Weights of a small transformer language model.
Size: 10 layers, width 256, MLP 704 SwiGLU, vocabulary 8192.
Architecture: RMSNorm before each block, rotary positions, no biases in attention or MLP, untied embeddings, normalized queries and keys.
Training: a variant of SOAP for these matrices, 489M tokens, 7464 steps.
Each number is 128 + 24 x the weight over its row's rms, rounded and kept within 0 to 255. Layers, rows and columns count from 0. Numbers have three digits each. The size before them is the row's rms in percent of the matrix's.

# gate: layer 6 MLP gate, 704x256, rms 0.225, rows 576-606, columns 0-63
# up: layer 6 MLP up, 704x256, rms 0.243, rows 576-606, columns 0-63
# down: layer 6 MLP down (transposed), 704x256, rms 0.233, rows 576-606, columns 0-63
gate576 096:120133125087119105148099125123140122113142128164174095110131108140120133120162116139111172154120116096157127125101134129131137156141120125120137133151119106161104110099112138111115147134102117
up576 099:149130122096116119138190122116140128129092175147124139139111150138141131136161131099147113118042123136121136119122145105144126098119146113120125140127151115124079091151115135087132145153138124
down576 097:138156147185112131155134120118126089099112179126080091102125181107137099151140138085097139129157090145126117102136102093203117132119104125158111151109131120150150131136137120099143132106090143
gate577 105:111112120159131124139106089147104144137130141115130088061151158169128150084128078114139113135138142117108108147134121131158143128168109135104109125144091124179135149142099136096124103119132111
up577 102:154149129153113148126094178156152114103133119128128107127123103109116114136100124140109112092120117150195122138147102169148114169141117143141117146153178104106136160146127159156102132123136143
down577 105:140118125080107155145146139169136139121126149169148151099135129095188165111107104134137183130105117118123152104140117173120138131118169106141145154136164123150151105158132109166098100153145096
gate578 094:154136098140083168090129128111136117094153099154116114143123121085098156135128091147131174145127105164133139138136111132120102182118121138132140117116119138155065120139124108102164081101128150
up578 091:161120136124143078080140139131121119143107144118101149103082143117132105120159151144094141140098124104104151123177138112123086152154113102103089101131152126104139117090132116120125107149116148
down578 097:111108154145154123187186123144126119162136063145139097118131089152112099114156129097137129117121122172136142103128127090180113137145126132171115101128164110120116114126098158140127136137140141
gate579 096:126175085159136127150117119125130138075151133111113145128152126097097071094098114112124149143180148093125111112157172136160104110161097093115154139166166160113123116157144170174145136111127137
up579 100:143146104115177093132071140151155118082120134134179141133162138140146156124157119131110133145123157147108113136093131099118146103117169123121132108127168183140138136113142145147140138118139108
down579 095:134080106130134126110090129112066100121144103167151149104114146129165153147121089156045158122099140095132106155090091134142139144088129105099136154115115148140134122126153117098136137174140136
gate580 103:147113114125153137180080118127169137095144150108144155134138161128160121118108179128161181135117106137177142114101097099162122113111117111123130162135169175152143074097121131183150128155178143
up580 101:141123137094158158144113154117161153158147132091141120093146155170080077154173098167162129182123078130163156135155100124116150111160120112135125117131145144122102129167095105141114128149103085
down580 099:153128110123144124125108159118074104161115125126115125151110134120136141162118150125132130125130125180134148165132126092150150106102100130123153130106094141092096159122135094172077119154127138
gate581 094:094085127136131124108153099131142149133106087115096131122129129116113150140190177125117142091110102095116153088109124105127135137109106126106160130135136117117126122094122098096126137109110125
up581 093:088157149160109123140147181174086150178118154120142123100125123131138118103128103161153136113101135144128088189137151125140102177082127132118123142100161171115102102155184125145117133158159114
down581 096:084096107148119137104152144141159130098160180114092139142147105083135139150082132109123124110129154164162135111132140111092104111135123119158134093100152097109166158104125107133080146171151101
gate582 098:184142167138166095106165128175125150132128115125107109133135120136133116118113099152116126099145130149145130140123107138148134119168123139137142112146070148066132114061128127126121123165117126
up582 086:133152108124143173103140170134112096151137125114122102139079120121123160143071135113141152148145077061129123180118110078106116089103147144135165136113118129163149161173098136125125156132114108
down582 090:090145099108160133093156098114138143115144134111127174096121129191090121136136100117155158145160146149109130130140130169118109085177099168127104174149105129110126113137158155153151111142175120
gate583 100:106096114090080121151105111137147133119154110137178123089126152107143160100127094106120150170115109123094108177098129127159101148120135134152092125138108161151132107133118141121110100115137117
up583 101:079143121151115124170139156162091125157141151115135117159129130142131085132137150080116121137129161145182153110152098112152141138123139111095132162156119130143121140125100132142100168069152130
down583 104:117134146109094086115147163126122113133156142117105174141104055148123096123114155126156113138158122172128134128128116113132137143134161136102132129119141108134102131156109137118113162148184154
gate584 100:172131129142121125121164147139138149140178150108128172126119157152182134117152137149176155145130120161097097149158144103180095155164113147116125131136112160192147107149139137113103147128093117
up584 104:115141146088160116093131131120107140106114154133104118109124141096106121091107132152128075122118112147095117141133119145089145093124138113128143123128130119103107128149140130142124124157145079
down584 098:138119136114126079113120129178109086092100133111146198135123114118121126098168095189165106115104128126114133143104105174165128112097099108153136097162119138064141102159124094073150148082110166
gate585 109:129113102124146105107109091163111116121132142131154126128176169088116144149142130135108151106140163118138096127135158084140126168091138146124123179124134138123143144149087127156118118135122154
up585 106:159122150121105097118118130178138140133115143149145074125106143169121165133090110128139138129117145149136144093131154140129123152156130116122171104145095118136098127126109090119117142131130102
down585 111:078115140125115156060130075159085132124107125139114140169162097112169128111110115161105163140118080138115155173151129167103117121137131137120131107120111113108102156113122135142124171156108106
gate586 100:121166126145128149115185112107117130149133133130122110135148162159156088151112122159135121122149116162111089142111146125148150098144126121104167137161124084127138102142191151103093118100146104
up586 101:166135111098160095110095119157087142129149093104133159100154142116160107078127097123070159146113086116157158103134153146125160144156168116140120138124115169140081134102099100084119145130116132
down586 101:176133135133138128117131164090140190116143093142126112125122156144146103172152135141133101134111093112130137089104134131106129100118134109146123108115122193135154113126117122099128129112159140
gate587 094:117164096115168135163129104163084133143078145192125154123138153146170146145129108103141103140148123124163142124142155125138114190115125185103088112095108108128139140155144131159136119088123101
up587 098:115119104131090136099108133145125168181197125109143097116203096094150162122136151136172090088098160130119169125162108144139143141140118081175130128122071138162114116153143134145097140121161148
down587 098:092125117156150128122095094120168113159109154114070130112155146108150124158119136125073093140153110120093131144098111126172114132116119144127103154082121142101110156129130138137141127103142139
gate588 101:120156108126150094103111128157152124139095116145135139185108159116091130112106179178106130111171136129104113141163119150156092136149152157127155144144135143174157138148090156167126133156132165
up588 103:124090107169120081112157096075107124101121150132115106123126161165094128114097103126115119096118138127166158096133118112117158068105170136133127149129095170145137124101152146096120087124131096
down588 108:130111177154115143120097088099175117122143107149076122125117108125100122145101109107088100114074180132129095088108087171129132161127120141156132090120151115117104082129126142167116106088116151
gate589 096:122118073124173138149131096128148166075130106123108085110147150105148141136129120119146145118118112172121125156161128152109111126081104103116115141124120123161125105161151111092124089110118150
up589 095:119123110177121151151101102103111139150085096159105119136120123127112076158172163122105114118133105147152088139111145102087089139137132096105115129146135170088129140152146086153134160116105145
down589 099:096112148205124097157095101119121115104152095175181127092142171148129150089124139105150112087182174142129134136156121135169117117138113126138110135157174131133090138111146145119124151136118177
gate590 104:090147174118155132110146105104195153135104158134132151151134128107110136145128111145155125115118131128124150122142098165121105110151108146155126141102122135146141116119126139128146127165160136
up590 099:129135122158091130112073126130137132115122148142119171144189089126092121130142152157139124141115144114139159111142127160107068100143116127137079133105153125141149160125128126111155141136146092
down590 095:123153129117124163151127106179121133147149140112110167127092163143141130109138117165146133126137086110100131191098144119118153141132098115127105116071123124082121110156178149089116119133150110
gate591 097:146123117148154114121124070125177110130075111147119123115118122087132151106121103162136122125123150106110145098126158111115105129093096108122143124165141155140128126123146157118152141117144142
up591 109:114165126115089131129119110136138131169143173131146118169131097087086132124138155100153101140127099104104115145147104153157126120123109160140147132100129119100146114176151132132138138187054121
down591 102:153114115151105163170086097127148097085129123076082149143161164134137149121115155098095147112129087123128141141139118155131147163101074109120146151107165106090113102140184142128102164142153134
gate592 100:143114098137132150126135077128094105083133109112146159162114136150103159126107141107110097139126178140096153087127120147121095112078139150134094156159132130148143107143148119123133108135141112
up592 106:092082126105071149122071142109132144118138092123161137132169131176112108129111165113123151185140151128134152168149143174119119098150121130143094101089095111114091127101137137124152137116128104
down592 104:102126121168112119166099142153147150094116142078168121102092183139133143112166187118137136159180172104121115121111083152150178098109126120148125155114119122048133107102100145111130124108128119
gate593 104:143154101088126116058116079123108112127156110135120079104127157116171126134119116150111121113144173128152149153143098139125100139108136143114136114152143160122165106154093143149156159133123134
up593 100:167115127074091104155107117122099106149086141129130115134135125129119115129120147104116145097110139121147101149163090167109111091106148124120125120135112151154159116186111176119102167138161100
down593 100:142101202112106129108110113112142082156162117109148118096130138106139097148146145109128117117073161173155102170122114141127141147117206138152172113092092138133154133158110123146123149089110149
gate594 102:132135127113131109170133118115105136121095109154142138158165130131168161151156093107104105135098176128147123120148128098115163179135098116149142108166138103117136121133107150123135095161143146
up594 099:119127151110105110080125165127092115128115140102124155114121124106139097129151090136122140093133136136139121132123091165197157136118139121096172132167116152104139112124120198136151146135108115
down594 101:084146164119158108125161110118099118137153149159152161104132114121096105119151128124129134105155122124126176143141123136090140128150089132107100143125110150112154135168158110126132153125132094
gate595 099:101128135146124135126145085148148171106176129124138111139140149127150146074134149148161139129136163167089084112131104159137144077127104143132171119115121144144173142101104111134115136132129116
up595 099:087123102100103107157154161132118166167144091129130143173106139140093089111160144144101112144146152123145113099128120114088134098160126132178148156137111154132151110172138122120137098135137133
down595 094:124124134136098116124102144134134108149174123093097153105086176147125154132131082130162165077098146145143116124095133128100106133162089144103105128120127122191160130090056158105131139079095127
gate596 097:124079105119121149085131108157115133122162118096090137131137105113159113093132096116105142184170140151118146176139142137134108160117150088169124123153108101110178129121157103112154134086140122
up596 095:111145138063152130135124161128114141084151152141139131100124151090155172161091111136138166120140146137092088101137118168124112140121116124108112097123105133172138160121116133135120132115145138
down596 095:164119130125093163137155111143152139169162124123146104103104164097099119146134121139144130122120182108149062142163145156145130181126127123104113165148171114159124144123097148145121144106102128
gate597 098:123142139066136112129116100135117108114115089094119103148076142132101106160130139104132132137114135157088143147117125115140151153119104126125142156119081124130085091114148134107113121097143151
up597 101:100089136179137071115115126139119162134145117138117155148137131135132135124133124088095099117134146138139114162156112133082124144182135140166126151134135135160137098144111147103121155130125105
down597 106:156140133107123115139102124088173121164115110140174157122148098128132136129126100124104151101119159136138121121116115128109090110119143105066159154155114143094126129100109112121152132158192121
gate598 101:124182135120120115129106114125119089148104128153145159113073107115156118144198169119125146102121142140090112142104149082115085140140113086108142121142113144157084158104128143158126114115163128
up598 098:184119136102129142108105081138163104147136138157134149146124125135123114166135138163092142139102164107071069137129119149117116147125083094115096168161092148147114149127162115125112117160133157
down598 102:094157128121109146085105096137098109127090099095132144162128105147101173113115164149147136097157134100176126150103099128172126171120162097123103128125086128125132111113107156118117145123117062
gate599 098:102141133110109117135164127141148114140158128130130090143092161142146112103115137098186097145105114107149108139132161142137157140114113160143116109156132131131110112091157159154139118123185149
up599 095:095168118099101133117159135164114114114131098127143105154110133136098123132131138139138119129137139125108121137133136106143113101163138155152127093141147161145102138109139121118154149124133122
down599 098:096117114105090116145117128047141122104100160114131147106170082149111107122122124136155103114144150115150104114129158111060111152118095177130121129084111127153169145110150128166114121163135147
gate600 099:105127148175117100121140151104125146123147111168142096135131087117121125124142133115167114108182085114136115112133145156156149176112119129125141120122132142089150131168111097146195153124167104
up600 099:115164134152133141116154103128182161139154112088145106118141125125106120118192141147138151156134154143141126121136149136129127132134125168114142112123125133126116131117100112097117125130149130
down600 086:122159254139115138120103102146112126117123137147127141151174000115141131128116094131168158148089111099117147103102134103108111120098103122140107127107149122114153096154108176116124160121144140
gate601 102:137124128126143138104130121104140136109095120147170138145101154134129149172129129125131151126141128064108103147109100127154109087100117131138177147113137151144131090162146145124136124128076159
up601 096:128089095093171122115122096160136107129089131159076119101129137137104149170113160145159139088077160122103154163134110143099121088105088123130104098073123120123178144139110126118126123100120116
down601 100:093141126147103100115138103126150142142155157147108158166113181096140116159125106113097101116104115118149167104144138104135122139098169122098125114097091201148120113123130083145129129151109127
gate602 104:186111137108144148097157157170106146104112097157145149132117135141146133138132113143107140143120172122140140142131106106139168127113089103130140127128159131103079087132146199113129165135134144
up602 101:112168112121095127093146118123110112143140149121141147105147144151095100175082126133109122075098117130106118109127116133126122130136139113116157124124133158124100106177156173113140101127142149
down602 103:119161130137133143144150172113123127118087131118179119177153124131146121150157138140113158155152116156152109109145127118153150141120141127123163170138107095160112119140158150128120103137144158
gate603 097:164112103114098136130111130105131119123093113107128085133124130105176148152142117171112114134117123081132143137161102130121138116136148078139125134133141174100127094139110104157091186091124151
up603 093:123141130123112103117114140150117131158115161144142127126159155119119123106145137105162116147113154094099120126138123126166163121116143144095163163164128120138113114143131153115146120116142131
down603 096:160131132131146106084133148129158120131126083133133132108133171113129132105136114136138145126157126131161140099134121112134136097146136115160117167110117110133064090169138145144117102141130147
gate604 117:155155101071155152136128094119119123118134110121150151129152113111132162105100141141080103125147116134105157081114106153113162143107098111160141113083174114128164142156123094132146119140095181
up604 111:100148106133129103095139154117138099132151088135112088132121066106132118144135103118170096155144148169131084138149129099150135104154079160156149158131161120150122077135196176109153129107103103
down604 097:141125103099144131140117096140096133129141128112102119084142133138126135107140155142106129130167092114111151137097115152082133139104147095121123126115160093104139134120112067150129130174127185
gate605 108:117116088146095096112136119129113117104086105132128146095103122111092118154152090120152102129134140104170105158113065158165106118158097110152133101144156118109121106142132112119155150142156106
up605 111:124101099144120115111098124151148118108129178113166112097117116097114098122149136167150132120100165138135107159116106115148102119107110067122167150171136127152158127112119145080166180129117108
down605 103:109155186115149144139107078151142134112141127129106134139139155091139104149124101140100152099149128097124126091101148162096121124125111094114136125119148123110157099102109112140077139096134151
gate606 096:136086138129125114165113124149134145114138140191158120085122153098156162081116136115123127100108131113094102086110140144125129149120085152126139159130149140151145151116133163114123126159135131
up606 098:120134139106129125141082139113129108101148128158182096139156098095115128106116129138116059109079162144167101148162094124166139117137149162128105153126115134133108120148145148120143110136096125
down606 102:125128109097125079092141120158139152111107193118144137109147133163135102114139154113104125116089080100110142111130073115110158116170096149111175102134125118152107158132158131087126103158161107